{
  "num_hidden_layers": 8,
  "hidden_size": 224,
  "num_attention_heads": 4,
  "num_key_value_heads": 2,
  "head_dim": 64,
  "intermediate_size": 896,
  "vocab_size": 4096,
  "hidden_act": "squared_relu",
  "norm": "rmsnorm",
  "norm_place": "pre",
  "norm_eps": 1e-05,
  "positions": "rope",
  "rope_theta": 500000.0,
  "rope_fraction": 1.0,
  "qk_norm": false,
  "attn_scale": 0.125,
  "bias": "qkv",
  "tie_word_embeddings": false,
  "parallel_block": false,
  "init": "trunc",
  "init_std_qkv": 0.0326,
  "init_std_o": 0.0,
  "init_std_up": 0.0326,
  "init_std_down": 0.0,
  "optimizer": "adamw",
  "learning_rate": 0.0015,
  "beta1": 0.9,
  "beta2": 0.95,
  "weight_decay": 0.067,
  "lr_head": 0.00492,
  "max_grad_norm": 0.5,
  "warmup_steps": 400,
  "schedule": "wsd",
  "decay_fraction": 0.419,
  "decay_shape": "linear",
  "final_lr_fraction": 0.0,
  "batch_tokens": [16384, 32768, 49152],
  "max_seq_len": 512,
  "doc_mask": true,
  "z_loss": 0.0001,
  "train_tokens": 215400000,
  "max_steps": 7197,
  "dataset": "wikipedia_en"
}
Each number is 128 + 32 x the weight over its row's rms, rounded and kept within 0 to 255. Layers, rows and columns count from 0. Numbers have three digits each. The size before them is the row's rms in percent of the matrix's.

# layer 4 MLP down (transposed), 896x224, rms 0.101, rows 69-131, columns 112-223
104:113136113124118095123111185149104096148175195181089178166138156124082147181148100087062130109052161076149172125192148115110115125105145130131112092113172145124188162110092140158142128095102149186140047134068138132129078152083107088149144101190103217140133109169160142151183131131120109147134090127129153116159155095066107159128125150173
105:105144147129145167148135075103090172108172148119167133136124103114130213173160091173084129128214156127107104153130097095089172127161167100121082112144139154159145111105069175103122101164094134110137092187118169150118157171165132130090164130102141121092138081088157089144124149114126080087192133139117129212098036079112156087081102095141
096:098195099156143155100173151137078110111159095141153122083200144138052107168138154172073111083132117110139185059108105102122108072136098120133127135089207127100095074165158115079146179162135114152128098144145125171134136144072121106148125214086115138083147150163073077123129223126117183079170099116118133094117094150155173137169142155150
097:086108112151161158081101109153071157155142215149178103161138157065136147124164119073205139107000135131180193117066156151125127087120123175120126087143126121164150146134128119103109149051137133158130187178131086147129157114161136111152153158161148133128093144129123157121108161107114128103088143135093127144135147114154095141126143141154
106:079134117095087118079162140155175149102118182141142135112104120137146160138084064114057119098105136168147112130155156163130147200108160155148165087065169129174029158096204108156162126063057133146130096124148096090173094146126106088142184136116174162142114091119114140134103137129116074137103127162144105127174134157143150155156113116110
105:147123129167142122096089162149111094080174122123157127129144084161146155177124094162123079127079097128186147143157148130130125191149202159123157163154135198159104147196131072103096098089146109116114115157113162154180157135125115109072139157132158181132098090121149154072109111145158118171143131115149124148100151134168122089104122133089
094:095151168141159093097121157171076110133122145110179121111121149149099131154151093139112088131126167168096136108099155095159142119098091137122172113143154199058125121170182052115117159119109070120068134106071105131150129132111145112119167118183124106120109137134119207116177167062124089175114135061124113208094114150110212177167102170101
095:189168160107113142085102118102097114074114165132102090087121111132155212188150159162091161152096122101132114104112126152133152118121091124118165122122163128152134182105163143130130125143072072138171167130117152142147131146171111078101121128120143124115138166096170127127067178160163149119106071100129123118158110072122099112151126095142
106:126125134165130070094144109170161131187167071141079114095118106117102140076146138163100159106081102127147092087122152110135136063132136141139148149055076109148085198113165147123095110082115147165075174140090128107075164188086141136145151128152186124129104069136157143103161143135112166069139128090076117166200151107147141150155126139136
099:141096137129180140150140132132123137082160093155125086181127158109079140134075072108147143176135160096135088119119085155148149109126133189151149144141100124108203085066090109128100098062184119135159160149172085124134142107155155132181137128146148105133104150164149163121099063095124073129169127181084159083109168077177169165147169115148
103:078172125116171166118159141112136099118130127158084147132112112152132100092184145107064133173112153108122112139116099163131119073123157118108108171117118117061105117076120097169158121151167142201081120133070174049114151077147070139118138078164153156125134093148110154126172130134173161086104016097169161121120178118110061190121156188119
105:141139136104147192121202153086113129134155104115105085092072133125105125082146087159136193136200146124083091160216136173133129162117148147112134120155139102122083104080173200149151124176148172144101090128131110067114070098110123189106083122135124083128112159133140182129119142178088128115167123089138186148145092148119115115151079101106
098:127164095119099119153082129153092100108107074174133113106098100135150152142112139136152097079000126089191139141160174144101127124129180142129146162154142145160155112120171100169116163111088094157080179153158139156168144173093129146162118149159137199114164140092176139123103114141138091126175172124127133100116136140138127140141137149131
108:098138148110099113083093121103142163102158114102056187148144100127117076086135175109191144117152072090164105142128090097122157080156121099161148096185111122120157140108088113046106133129170096133158125112134140127120032130111100120132102100159127155140146126148123161089138118089145146113080116126147090033074157131121088083119143118116
093:145146097151158113131116138121129169115179206120095117112103170150140118082159141134182104074144172135114129089175089067119094136173116192166157118145145091134161124083147123120173141111149082128116176125142150158102132105109142171108139131057158149169041120153163125122142142136150117109158148129163179130133036138132087143116071159132
099:096081110201135192106112144129110124135141141144113052157116190124099231138161124144120115138098154168135160139179096096119123137122075144143086107163158149132159128129118153124107140155147164120150122154114102138133172136128070118113110180154143194122119166129148126154099114154085055213204139158109200126160107115179137086172110165140
101:100117146153118070135097188135139115117163169118144137119125149146128116105155067100174116138143138090138125135147147112156129081095136151143099095125144067132163116144169139090165114118142114225113078147103116071161126110109124102082126183170175181120177164106150063128102187165136112121158134160106142134115127064110144135125159147122
096:135089103111149181135151092051121130097145096147135137101108154110094171089151108151082114111133158118156116119219083133118120137161144095058118146157130124113113132147097085134157112119173167173085186139136133143091104119146141079163132124138115132095111130101164147118141095149145116138195089099105149101213099121151139117136169144069
104:136143076154152116146071079088082113128112146182110128130159176148122137117140097123167123136158147111127094096127057126098112089156130099154124129135138090095137083149085100087115145122109111095138148134122136142181143155176129161194143126101172151159129157134136108125174109123144146158132157141110174171086090132152117166108141159157
088:107131082175177109165092135180131156141096068104126118098189135144138176102133088168150152114144096142132164081123146099158142120091131191180137134142121084095129124109144115069115149103129146122167192116195144107127169118110163092100098132109225115113116096123149142156081108137168154122159153141172130167079136106132118106108122182146
096:171156142085128190139122157193100089111151058013199106074080115196141095110171136143150096110078079169118167124147127110081139160107122143133155154119108127116099094088112163125095104161171145092119135138126121048111162086112163171076128106127140138148131136168119146118149134097105174142115154146103135158152101151145121095178073093199
095:055124159168070110103111088123088113075172124176172133207119091089096100138174104143103175114172075115091062166130046165126117144123136115118132136121129157173138074141195140096164112184066122130118144161068134132129124086178146140115131089067116106173165123136123092090162103185115116112135105101037169117061143116147092084097077159098
098:166130109190107152130127128109073119156166029167143101075110111137146162159164117107117118127132097103152094113116153117130117153099189164112156175133103161081155122130141127079140101137140102159092129140140122136135119115170118117125127148125069177126085147195160125118131099074120159152144198167107094116132124022125190138114091158130
090:134122075131154060151129115190144143169117094116107097133101148106132141130140060104210120173152152101072130105183097150141118125103177152094159135110130069081153074128146131079076179114133031117133165091133078058129174141161126141157128147149125177133111137182122111139127127113087170082162184154135111151163099146089126190048119128113
100:090133039132132108188177113153111127171157135143115106147073089183124168114178132150095132159079121115144124111185127180113090081120104171134167144108111118168129095095119104122131091225158116079143100156173166093125139118074148117163098175137165149076126104179139189105130113150105097159113108098077083095161128129091190068113128135159
110:157105166107090096113127132120094152132177176116095116141084133117100135161124142111084175100081181134117157125138149152116142125094130107074104160137098144170154139123139119192141118146175089147133109129108145101169134158157028146167144128149144154089078137126125143149182144189077112164153183120102129126186165110158143136135080130156
099:147085118144162083086114144078106151097182105115078135131093118109110137107145112113122152143132097127111103105111109141170138084071078171094134121111149103071150111102124091145118080128164152076157133101085143129139112177189147112137064145137132088169091192083167105123138138107057040139089177156146123143160136110117151096208133133150
094:100154143170113164126117111166194098128098090124122193132086063195139120135111175156179187112164172117084100145072143114119102102086155145070094200113085090063107144108097145133118103108195078120128139157095109185085104136093149087077121114137091145174170112124150169179117114151148127126163116045091114118158095131121126157140093129112
092:119118115145081189109176143101112136108181152128151115140135164119124119170138102094110141074069129120108110126126138126106066148103134141145162102145126153096172137099167127139143136147140156103145183156173146133189180138123098154142136172209141183151063174088129113147132103171136130090149119124146129128098141101160122139184136153128
093:119112095098119119151097135111109102096107143093158169130122161123176108077084136136145086086083159109161180182076090094141124150153094133140119124167108127082197085121132133107129127114145131107150120146129106101082090170090158134082147181072155154155139138161143103087180095123056114118104175121110090091165137134119092131113090133116
110:122134107143182096090165112129141091081145121134119137147128171137167154108152202156129160157171162124092142132094176126112159094094139114095222187155102141090123166099118151142117106151134091144123141122086129149047108139135152070131130087125130127136194152161173158116107097070134133083066106052120067101122062105128111104082093135079
093:184136109118099096134106150170160044113187087154081102155102111151179133135108155146134118161030148120174170102091164134177043106122147149165181173153076146134077147070152122178146163128134183149168160094082102153157138174128105162139120114162088148131179125118141138119144152152173115109108141127111133130080074174094065105139147116124
096:113111144100138159139128148116125175062081165179112071132190140139149112136124122105121109103000121181103107109124134093127135101078133149114147154080076124150097122123110126096155113138155161097105159084114091113148105128121143133135110134186160120118117180128115138152148084124111116106107121083136173064086117127098100184110140147139
112:171089162110101085110159147148080131121188139128102135118089115099133187156090094107145152083136179090169121130143165076131124151104182127129157178123117101110207102145149106069118081137142123171113126179100112145114106127105182127052125098149159131101160162155164124099138122183146175134140104186099153126153070186127148097120139166118
106:162157117121140142146114132202152110159142074123156134121087073097144134122110174115106127076120177140201112130100091077144100115151170122168167143140163141104173110138079145153170137077126106097143209137128160132131229089111104083161096145132139117169119177173119152198171110184138102117103103110138110106101132130220113187094108148075
100:115163128190073090087078087148129132173191095123149143094113129154145133133138127100195148133129144091113120175099104190126094129117183111112183128153122121148186097138120173148131088176078123083111098155126201132178147114095137155100132086109070101125119130127089148097134150098160162121141163086190145111178188124121099113113139162096
088:161063118124154083107120137110097113097121163123130123061182078159102173127157091136108101122085104136151105130121079135164172137104113153088160147094111098124118111188172120138087158148117107148120103119106069140153128167129162069158171084111125065127130152147137161131100111117137135142153137115121117096130135182122114070124117119153
101:099154094079163109138162097135131099133145121103094158134179109158133126103171120088154080188103154139167107174095091168212162118124090151132138123143135133127151108137211107075111112087155115052129136121127111130103103075115091140120148114078132124117110113096136134079150147121095137101105117187199078136195118119177109058136168090086
092:168169135137115149107080155169065174109109152169096067101086119163132125142115106122140123049081145167107091181069159173148137123124157155184127123124144165094160115119134197161155167065089146087189179109208137100087158130186151158095145063070105167119155126140174131150164136160155162177128145099077101133166133143135143184155085127138
091:106110129123097146070144082090123124069041109097112139141145129102111071142156149185077188094088093157103095114111120131173095096140119159104166125173142117080138149164180139137122135091119178140109161169166111173170097141163199119110061133136105177133197150096184098142134114153124151112094150147125103135095096096160146117118126114107
096:095138155107114139091151132109047188095141166100080177107152121192160134118078107147139113086115109208118101162156128114172115111172096130153114115208108171133124103102125106113114114159144142133160135130166136165086084147137132133068122198169135139180127057112133120178138161115156121114084154129138117128112088157148113121126106147092
084:091162121178102121155164087098148092105165106130207154123107143149154191167101118117128128122105117163112174146108102175115071133092100129095093125146095113159145148150148162162172113158091130110137123131113094115149184140057125185069125168165116170134076146075137096194129136110130147104165163090119143158187090123178117190136104161115
092:117108137159138152095231119098132037063109088192148121128125146125153111050137159167091101159159169173092093142135083064154141140109195126081082096122073141081142088087149094120151137119184122179131159115167088084124156152043133129129071124127088104128095138105119127081163112200116087101089119102114128130134155143144147151133125115072
100:147137129132160108143142136112104181132109093093079119084078107143189102087087136141091150141122136161137139096125081140117145113133126181156114148107131115098097104078147135120146181160124076178124127102126143162115040121108166181171019102125167153121056139135119173097088123169101152136080135147097105103101095172132145058181139119142
092:166146166083170091138133125152120185092107143055090120060085151133167083150090126100194144090113146155150133077128172124093133086120100150136108147127136054111075121077068164131151110128155108169094101128142161123106082108081194136204140164131154183109143105142151091091190113067150097143126096113092116127139065136092154174159054144187
114:119164132155181160089106166143184139114050187139098101139153057161154097152127145193127144109123162085133116102144127112151127157171113186095151112077197169141148066172139102133127117128046104121141135158173063135100170168120103114126030128120176137166119090118120163112099137116144180141148135121153091097166146116123073144175147131164
089:159156193162106152164131080118158178125149161185168132157150169136068186109163122158175158102129099121161138154103147180148088138155101103135140128150126151122153187119162121150193113221117092135099184106159173211126142169128142109055148176123153143120165148073165115124085121145103116179157131082162153146134146082085089115115118146108
113:093159143140003113137108117150165088107104091197151135097221113189108097133138143144146118134154092151133103127142127143185140129116129111095131176102153139075122086146120093108097123143101121160085133159118106122112118066151106089129104141126158118142154087156097129097120093138171146140147123098129125053113106110099043130094167127107
104:098100127141145165099148073108124086130136131179090134077159142193125155102124127134151105122168144089091096168118141121087122085142121044137161136099175110107142084112172033126137207123170188163127080016120133156119075057131151139133116193104090110166160118102165115142107141126132116171122114088120126110185129108146125132162079088155
094:128144098103071212140042090124139147134132084123129067113121156161096145106219148139085130122124113156076170175126125122134158080142099107140118117113170140126141121081112149156158187119119199081096197126159116115188116131170127071147137115088152167112154157100144179158140101052142114126124141133155105085135092107130097104116100156128
108:176155093116148089149147108117114135176092085133110093199097149126111153108140202138083090126187142109132155130147137110111124124117127140102160127155151114097139185109137223081139119149097118165118093110173123091125151120176154157091076152171132071128145152107121088146142140106125114153131101085132173107130119089196094150189178115085
099:148124105094150094135107093153139170172171085134091180077108123159155142126153105106156144115171110085176126133151174144139166110163130135092040111136097155080086130162092058120126149131163149157162218101094094139206140114139171173165128195133104094131104153175099092175172094111146136047144184138154086101136123149103142141113145131085
104:119171129112101156170166124133156110129118040074140120114144092178098145158173139160117056151094078163028170116169100131098154184129091144135120172094141138045138100114132164097131128152124126120132062091139102083118158122103125151181149076110106166050149123134146116085172119094147135144091105106137089168112120164099129084173107123125
116:120114134137127134108091149042134102113127190139142074141114067155157176140118106130074158110202108127134185128122157123142149128128144126160141056097137113124102127126139149113145110135090119108131084148131136133160138137129108136163114162076165116149081105089097090151152174164157044124138073138122198111124123124176156154087171143105
085:101171106105140090127100126167089093106182099111134102125104154116128101158134124191135151180184118168142091092140144165124131151150096103086129157168095115082086110109168074081122080082160108112117199154136099104140136089145225178147111099135088118112136169138097089095140116122097125085095052142064095114118109161127162206135182122138
106:101092089189067092064131116119133160190118106168126098154117113130206123114117099146102170096162122160065172142128086153090058131149139111117081127091158089113190118089136157098155126098086122103086187179157128093110144122112156160152166139111120206106148167142053108099181110146121178200149107113155126163164139145122078123115167138080
108:126187084158090101165138106070159153141157184184087147122077143139126102150157085131155143142079164144136139113142118199088107108089132076102063138105133091126145096158118112087137110166146199083126046120142177182109117101135119079158142124149085079125190131087100128129102147133131111107141093110116147106125111086079097139157130156119
095:173129075159127178166106088111079092094145126152195095082095142158138149144147106125110120127085171056117165165099119096138101151168127111178125141103087184155137146132106120159168128181111038093122152138125174139152067148143114158100135115162124145180175170099152057148128085122144131166166115050178122143138102141142171121114132138117
111:148143132125136138125154161071146094173157168168188125138088104100143090096105126173177079101113135118137078157125171081134098088127151156098205106096177137144110137165092103097125078099108026081174106134130073089122129137086150125183159095099085106152218133166111133126156129169139083103157137090144163129133211144121108115089148180087
106:150124144161137186094050101113166134075096096102134078142100115142085144134116137169111165103123111118095182128128112123107093090143072132115115100154114148108137176188129111083132118095129127147083137109120135143078123109155135106060210104095174136121102093126087063165114097083168071156051072131133158108154181117138143152099134096134
107:104166093149128164127152153088129142112128098107180166130127186111156068077084136126138156070119131183127106067136165152143114064105165133108133077105139082140143042134108079113171159147136122140136155157162136155146122113157121118153196115152126155124137096105129129127107115150156105129091100123162177121119113111133062168084095109160
096:099166090117120142149116163180123149127095085168156188133161089143147131136080099106151147171086092156179103155116123099132123072162128127181137095129145124077106127101126143143200162126156158079179117135151121162096167124108119169084130152144123153067132068159112113142106235077131172097141099088165104102100122118102169163089087119140
104:113112145186108122154096125168148141145139164179099156136065172152127119072081154107091100155138118067106148158107150159177181134169147090084071120100128076187158128133091104141172083134115113134148154116094125142154149113114134106091178197141152081126108154111077087098166127175104124110142135146124162071156130142092162037113138157081
# layer 4 MLP up, 896x224, rms 0.107, rows 70-131, columns 112-223
106:090126157143124168115148166086096078107125161187151145155116194081096139115137190171065183106134140106130110154164109190107125124175108182099158126078154085165176137094183155165188129141155129154115180061136097116136077075064154147135189141128118145120081137179134113160074113172126153130109173139143133126157148171161082104142081140135
101:098162146095135109143129098160121129107101100131128146081132125057133070176065117143116197140126104109149152070162129139110098172133129136183092142158104192152103085142126141127113111142150161183144092042116101122147111147161168187230162105158120123102172078096135121094115112096152092070100099159083123066150170154079157179089176098113
093:159153146130085142185102163144185091136094079159102102119171137124135148174160114151111158151149129096113122124120100155124102105114137155132115124177157156084167135058123148146153147173147193134087081104136093084112156136089154120117132121127196168132129067167192185088122104157089119172145103065184129181093164151135115099115117127128
104:108155138177113140147097130174129154174063124158149179116147149145117178138100101133078139148156082122136126139096102096120108131146122126188099107131077067082070163088114107157104176139127189117079168130138081116104208113077139169100115080146090170131049102154179101148127064143148215155137111107117131119144130123087159096115125106120
108:148096120150144157106095110114083065043077162174146156083108142156204103124110075126101152078128152050121087115205166117130147127152164149131153161187126145191097119161088197161154120122121104126135116134108135108105135113130138139141128144197105174095127141121105159166101111144138197099146108132139148094066188141094094079129122120109
098:118091147059096138186206078086122131109112150143099118149175101114136136090151141115142100075122085101063123147074142162054103152120197090119168191095123134177125137115045206146162107146180117139154165142076162136133123116219156113161150165148084095113105125118134075127176098132152147100118078164149124120132153132078090127124116116166
092:130102142119123184180139083146177137186096090151161121109161121147126092095104125085108105128095138071103120107102163108114156161137101154110142090145070154130111167145183151122156121094099082141113094165131144134158172170141180105096090019163079125112169132137110124147092137148107184125140093157129174133150166158074180092128137056176
100:181106096138108091144071158151181170147148157152132149083126062119123148140096169175142134057226102117102164143143202098121101093094169154100072124135148136173095125160062108117147136120082104129151121174178112173096128099102110099175158113105138155122134103107095100108145146128077115127137051136179111083118107166114139114148078046119
093:112122091108136140111101146160155084092118171159177135110123130152137178080128128158067118097151133082113210087100125097080116115137161101107124135135113110118142156112166113124206114082124095131145141122049090136112084141128192112155121129122131154088122106198121113139128175114177118094075179109108134083122160150123158089104090120132
106:092181146156071132051139129123140124106116218165112114100167145122123136155067177082109161065111112114136155182122155165145164145142156110115114141168141130147169120094183142141170100122064099131122066120094073132099154119113172134123167130116119108085120113164120122106130178128132129138123083146103128077121177160092150143138161055096
106:137113178101076177146115046113220109094143102117153101137109157129167138111144157117139101158133117130135117167160123114131100193152130103116143117127095154139130114129107114179121124120105142131095130105136110098132144121119153145131177124150092155166114124191162098197172115102128083150119138102141126148078083141137130087133134117192
097:162149153161138163176121135180122148126147156177111126111128108086154139163114139104077175217164093138139173169175132146096137110123115100093078153158123147182106063141133131151110106164147187094163111088126148088108170149152146178132145076135161115095188122125111097159131103132169134109122155113115131118137149141120103106104109105127
109:164147157119137072183162102134162104149146151138119111128148125102205152115145171152180183144135104154140113154128151125109104162124104148145126125094154091145162069056112144230142119141163113095120122179104105112127108119114145130190126132143112102088162150122132092178157112155147083141120127089106141139095158133182046119138192097120
092:128143128058107099094172098150130127118137110157133129104149138098195141146051107090088090100146140125090114116122151101082062123129103093101165127149079157148068082113133129107142101147106089126166078110159178185094117097127130094144075158130160141110203097075076110164142165184089193139134148156094175114098186160104145171092167109135
100:172208162098149098134090118089121158121115136123098128129137062108132058126112144138121179150163154107108107149070114118186100137157141112149142163120139186103105084130096069139157139065101071127128101043123104177073085146131140106168130129131136084088111101123142146101171147088212123114101137113090086143119131149068091161073103121121
097:127111119151068130134095144160204148087131073143097121127136102119072119106117128149109121144140078099170156156166166149141129140164188186146146155175153129114133125109095146194128187140109130107103146134104152179159151160121100108149150062197130117161194118189158125130051139118145086114115117123128112146107138174156141113140096122072
092:076123119151060102124113089103149115106106145128151156107203141158195149107124134138133051161131168121137151224082130107132162090165127122160153100170146144138157080078098172113140136113121164098121110114143119099133158118073136087112092129100116096166122115154186203134195096157150163197132103141129101140035167132158110155114157113117
107:172135116054138209146139092137133123154149083135166122135133131155152136110142139132173169163139113106157175097167097183135141093145122126127111167188107138137091189046094189183113198134115104158137137106100098138094164103117125151135084085128126149093115106114126157098160109147140176144049148081110133119162166151151148156141157126119
085:175135135078118123157131114136153059127112099128161137095085080155088114139114103142118128132215081115098167139115203119159141172134150076119057098081095114133086182157149163134123127130122119226138055148104135171107060117161142195109123146159125104125159108150117044169139149110165126101103124175159165091136070145162148118098152088147
095:095138169117112158126093109125139128156160131143105089115149128127137117108124159143093151084145159077114141097092126105166127125147140097093181147145128167161069108155132118122148104105121090147138152119119139119179122094142118136164114051173163100099131118142171129151128094120133111189100096141142105155103114128100095155169112125124
095:126105137049108153144064145131120122111080109123101133061160115153226053134114114089113068145166098122109125172135174146104154095158142121119081178117093084116114180119112129170103137129113117127158135138098087074149191089128121159170093124160090135198146082128127117065147081115095138093144172149106110173137103183104112139102115104125
095:111154179146125115096122134121104128105113120145134142187110129074160150123099085100078135117131084070130148168136192112180116132179124076127157207123114170136101042136134101112098109117085174119113116139136126116098097121086127144171223072175155154148148100164018130162174105158124127183069072144145119161085089134084166112112125150070
086:109105176140101183153138083078090137151093140118166105101111091148138084154176187179150133160163128121148124155169151158128119118162179087083130174108111084143112069121098126132182116132082142173168093108094143117119096071153112094097086116162089114158119075145124156068093138163110116167088153085109176148127132132111101076134121131069
100:151197162064148168109128075089157139109119125135191118080117085092158121117146115085097106140146108102060118152042117095130139164169149098064145073212112144133114091071148086121109103067068078177125098155083125142126133146106135136156135053120127130177213144139091195104124163127146110090166109143111112092122143145126147113138125092093
110:119160134135168104186095112094137050121102156160125119153134130132111114089107164168157115108131081135111167125140184152153174076151142150188129146143202185098177095104155134105120136027130146142139080148106084091079102134109225103156053142140179127121154121154144161122102078141180123135070148156147129108091169166168124059135206106119
096:090192114144051119145155118133166122154063133131184120144168076150120114132162133135132069109143146140133111164149133173146140123151135156136155145169096155179092108154166116140152074178139125133093128099115096105168120070103088197135152110138069092109195092142096133112158165108143139111051116112167147121125128191122107124127149097109
093:126124129101120132157105162092138111096153141116134117156178105122175128199137125117164102117128122134099083107123167133120084090163181074120154138106110118105146150095128152164124144066144182113166146138141154087141139157162128177116086134164158173108109127145068151152127130122106119115126154182126176114117082123077119063137078108152
085:091154149093100199134145145174153092104074083168111119129138108143118135170152122146140153137173092119118136139124111146167117127123145105103046145092142105145098126110110084115128140136128099160185118201141133137122127111106090099143169137156151174139146177174123106160129158156087125164143108136162085120154193160091151112084125115060
092:173089133106114130123129164114189140149095144164098114147115190150102125173113191168094155141143125133134129102146156191110141090141169101109113130074130063133082151144098127156151117116180157164140092063094135140112162098100072114208197166152158113079110115159095133129122168146114101234082137099094096127153128132132156123159128111153
114:148109110152078070120146150132094134158138117110140144140170085056178121156109102137137065146147111131142113124151149113100085080173137087122162141070084151146110096111163105124104171191151133130185136160126104192127236133147116142093142121068149147106166128133082148141149093099126173148083104098129064145065183133131124092154110117141
092:092179110120158169090099113158140209126147113175158132112126187093139076124078167130154152150131174129134130094136179103099086082184125097132151184106190091154178148182111119137200104139170089129063152144163117138175153158110148093083096112113120142126139139141120120148101115127109109126139097119118072155121159128155182159120160124125
098:090049175149143100148154162092119053190107159134116210089127148107095144124103180077103188109102074149122128160126121121113120153117137053108161119112187083110218128101135106172128131146118142144129129115154086094153080138106100119095116166171101100197146087193153162145127144150113098145107155116095190177138181132177107098122127128192
117:223172128103148109139124123120191115159137146169114148103196074114138109104103147152128142124142079075102143110083139139129154147118133086065095160092127130109177139125096138182106102138070126162159166103118111073095152132122122119222116125135107165145167157094128152176109133085170138153105186125125138076136155171119169173132079059123
110:109161113112117161113119140153152166113098191107170177148159178131178140134115106046090152164146146112050126149081151130121143118171133118216129159091143137129108116109147131174131088143130113124104104110144080079103091066166134158102127123174107122126110113118089127149070100140168155127052132207170103177148115195093092104136103106161
097:178170134155110136082128128138127144037108157156186089086096152112099144107059107126088086102170134150152150076117197079150105140159075097183112157089157147140112053109174128131097175129154120144125172131178143118144063130125119100098137156090191183099185098149083130061150080231099144087158105147159121107141143174174120170139142121154
086:108151128130135132134101034108152100052145148116089126187140166122167177131092159151171161118167151134145121141207200157138025127159103078144065143124141135159134127127112083146150100159085146152157152126170152149110155161150123151094150167108143167180076089114109092114164117135098104137145079122163171142127130125113129145139157146088
100:063154109145082127143159088133152110055113130124114127108103175081114132124092170136130149135191147131091129135170109130121125165151147092148138119100096140149148140138131146103080127079149172118110083116197133118100139113104120122137188145090149115111128162093175046128175165135178100140107107137139125145096187137135169129112135103177
095:095117189100141162119158046086142080097113134156092125040119107061103110149043109102123129176167175146152122105078149094118142142146114073091137116063120104125115143080101099192157168137082146118116141108140130129122122124154176129125141165088114061117168114091096161146161103073126098136086149120085141112134159132145137072131195149142
089:187145135090076163123039098155141143130139071167119155155129145139147126155125142097143155083132096125161218123093165135176109128152106049154107091136161141124155116157185125127148090142182142143159075129043112145133117102143113149122087080154142142087121070144158106073091119185108128080088127164073112117129077140156138106146166101123
094:145160117115140134091106128155187124135108118136135115060127198115106092149076163086157156134184175090084101135175154148156110157132148149148073208122089086159155140187203104140130161138129139127050075111123162094135159149142143135173093059140161114173177127183156108157137092074105125121134085173129116086140128154133112146141134093249
084:147142115088131100143150154154135159164085105118069135105120116115098090138118171113144099156187105134128172114141145161107172105150153083187100157132079118138123086166100144171217115117101135172133109090136139157115122090204136128152128143120135103163158095150127167080109111109182056131053111078113103087090148117055111079169189115132
087:060152086103165105109084144153118099162141152090145078148116154130192131071100108072108148185160145076104085128133125087103110171186092139118107152062177137147110152171162148091213139119181151102072219131172124093167194135180134146151172136104210144158157083136136143106092121127093115145156069109144079117142127190086125139156104120143
100:093096180143128144155097082126120066067127172137124166157138158140135147131136143175183153095125105165076096151160088069118136123161148072093170066123109144143148123136118143120134162170130116149198159136175112167105127060137156131111142114146101079073123140106124085160142175072148177112097185080168171124130142132163155125115109107189
091:059104124135103225098094115096121155101129165181168122147163183095082173147146139143107101154125095099145132174091128131175099108149135115107156079147137206194123119127136081150083173178137131156140122143146137119149169132162112100087134118075130093094139110144113131139071121150141149195138112115191167167080092134210135080105101131103
120:117195124139142100110115099098136092157103100158149162118084104144136122153145152126088098125139089100120137132121114089096146149110165131111133148115090126161086088116108133129096193122111138140162130137045120136026130085130121098191165165131073087114173123109160173128128129105192144151088173106128128117124152217120067140117130105191
084:126158143073133149054166104170133134117075137060121152104082122138196084144063123112083133141175130102145163126104118129090071128125074116138119157139125152122081049135184178144089121091138148139155038140070095129124127084085148146168089110164141116164097084206114108137189167091132121142108129133081103084123136164142167131145116105124
113:156112096134194184127172167133111102142130134119127140161102174070140154113150125142177140119140146147143158101179188169129112057167129126128115127082172136130085140107134142182086173179127147113118141130124100132118139177074113144099137116103088113094093118091101037153113117139148176180072137132180152135096188137115121106169168127220
103:141118185104102155135158126162118080122134134143096177081176140076134092106105151078127106085146112110132180147126142095085076153142093153108147184168206101129098109127093137145124158179133113119101132136147064138154147110133147100127107104128174105140166111078104158168199133182076171117136061111118173182103170210051080172096138091180
096:124141122104153170040159168158067119184136148132125177143110114101117089147124090157107093082130131090139182116112135140151073119137180132117088167092139086164101144175153103155101130121132089143124118080075107136078076170140146183106185094103095153104131102159103108108102132169119123167084119177091123093154111142150145115191159130161
109:151168150140132159158186187163138099086121122139169117147157154100155187145102097163176162144143097134117121101153126121113144121138100117213129090080107136083109101112147100180079120162136186129118140076055083145073150152110125148098136091056121119154103139088113178134142103137142128132075100091131093124110138130127137154126133118111
095:079168182085145200088076121120113110130079231147160152112138119159107078125158137136164130108137122136148090143095162090093144155106156088139177131152045118173158109135159138082207115145144172124092064140152164151136109082100165144158166089156121172091138096107162174101118158064129080141128150153112169116145109163130134057159128074161
104:156167123105150172165072105168154079126114148160143131125108186127107119136118131135119178173122147133104190124110103103102098094130134109147086159098092126145160133139092116112221096060119141158099092154148124134098121120100156144204143148136127115097144101070106205112115164086125033118112121138129125147081160179110122121073155107135
109:150179111120169136145141143170119100135094121094179096085169125083156107117160125084162148110150107120139122202180098120146125117150130152091095125112102210077069140092113168161117149114105144102191144111096135140118165160126119178165199158147059150083148034175108095134126157173097116130129111109152106146128131196176083069103140067151
083:152087151096155142143168170075158137101106102114093137082124107151139093127145170118095129172152144109083199116149126169044130140132159103168093108065118104154153140089077140199109117115064132137167023105141152119124127136137094087125143113153141115136121142136100125167140114086129131147112160136196151174172139114087103073110184122133
102:144111101109118110114207101122163130105085131121143136110129188112114151173153136112141143103099116101076139137117119127119143174217088097088194110125128129111111160170147177161137150090110117129112152113137102122165145090094175148156184114140051050156137116116192103147109156057148153119084150156160144153094135157129152158152110116136
104:159117134140090129111174082132141090103141149115119104107111106121176069170045094172110124141138059129120097119118132116053191117150114132130161136088166129167132057120104196161154179125162202134097120146122080171093138141116171132109169129111162149130073021130136159143153159138170146141120120106078179154113151149139142107094126136163
102:105085113106146154111159074105109087073083171154151194091160114148174073110150098124050049102140141093123099187154164095096168154142167144138129130148073157133130096176155208188162118125137091123149064115141140136137123107134119161173130158127074068110105123098145131164137135114166178117128151141134125158162159150149135145114139104185
108:169186119114169114115104107099104136127143131132146110136125152138135150123154164131176139074177108153163109118138085152116126126140069064100162139140138181121081061141072175099151208092133121143164157119131148118132091105162169154161146096147181117135111083165143162171144127191127112155136164072139136128053170135124101181083121045167
105:133124223158120142160098109129126133140157143155129151118120142105134075078132184151107124141088108119122110131100178113117161168120095077118161113084222112112157141113122096121157153157130158132084092152122142129122102084154150136090109160148121085186154129122045106115151102144078223143148108096115120146078142162129120068088120099203
109:130145168132087138175142106103134148086107151121153150116192126182144180142089102084128121125136128150145198131191093112170065115129148098121135158160133116136149040134099127143164091067141183198188151107099154136106075159174106134131079112142142111153125131126125131069172178110218174120129075143167194119103111153119167131058173109106
094:151169116105127151139120094136192112105076141145090137100160104108144139149126161090106205061119094095127110115130153120077103140117184116100139139102147213155114168114098133188162153110147119187097099077116111121114153149208139143118119079114106135083127156149113188149153024096161114159123133096107115076135162136131107092141134092165
105:135074143129153138069111054089168155110100141156155164059158094127132118114121094068110123096164118107128132101167104106107093090164184083192116103114142117129086166064149103167129123172168142147140134097169130101159081117173140116047130133103155129174160126114140174069112130065113129142128156137105189115149132128104119124124151107151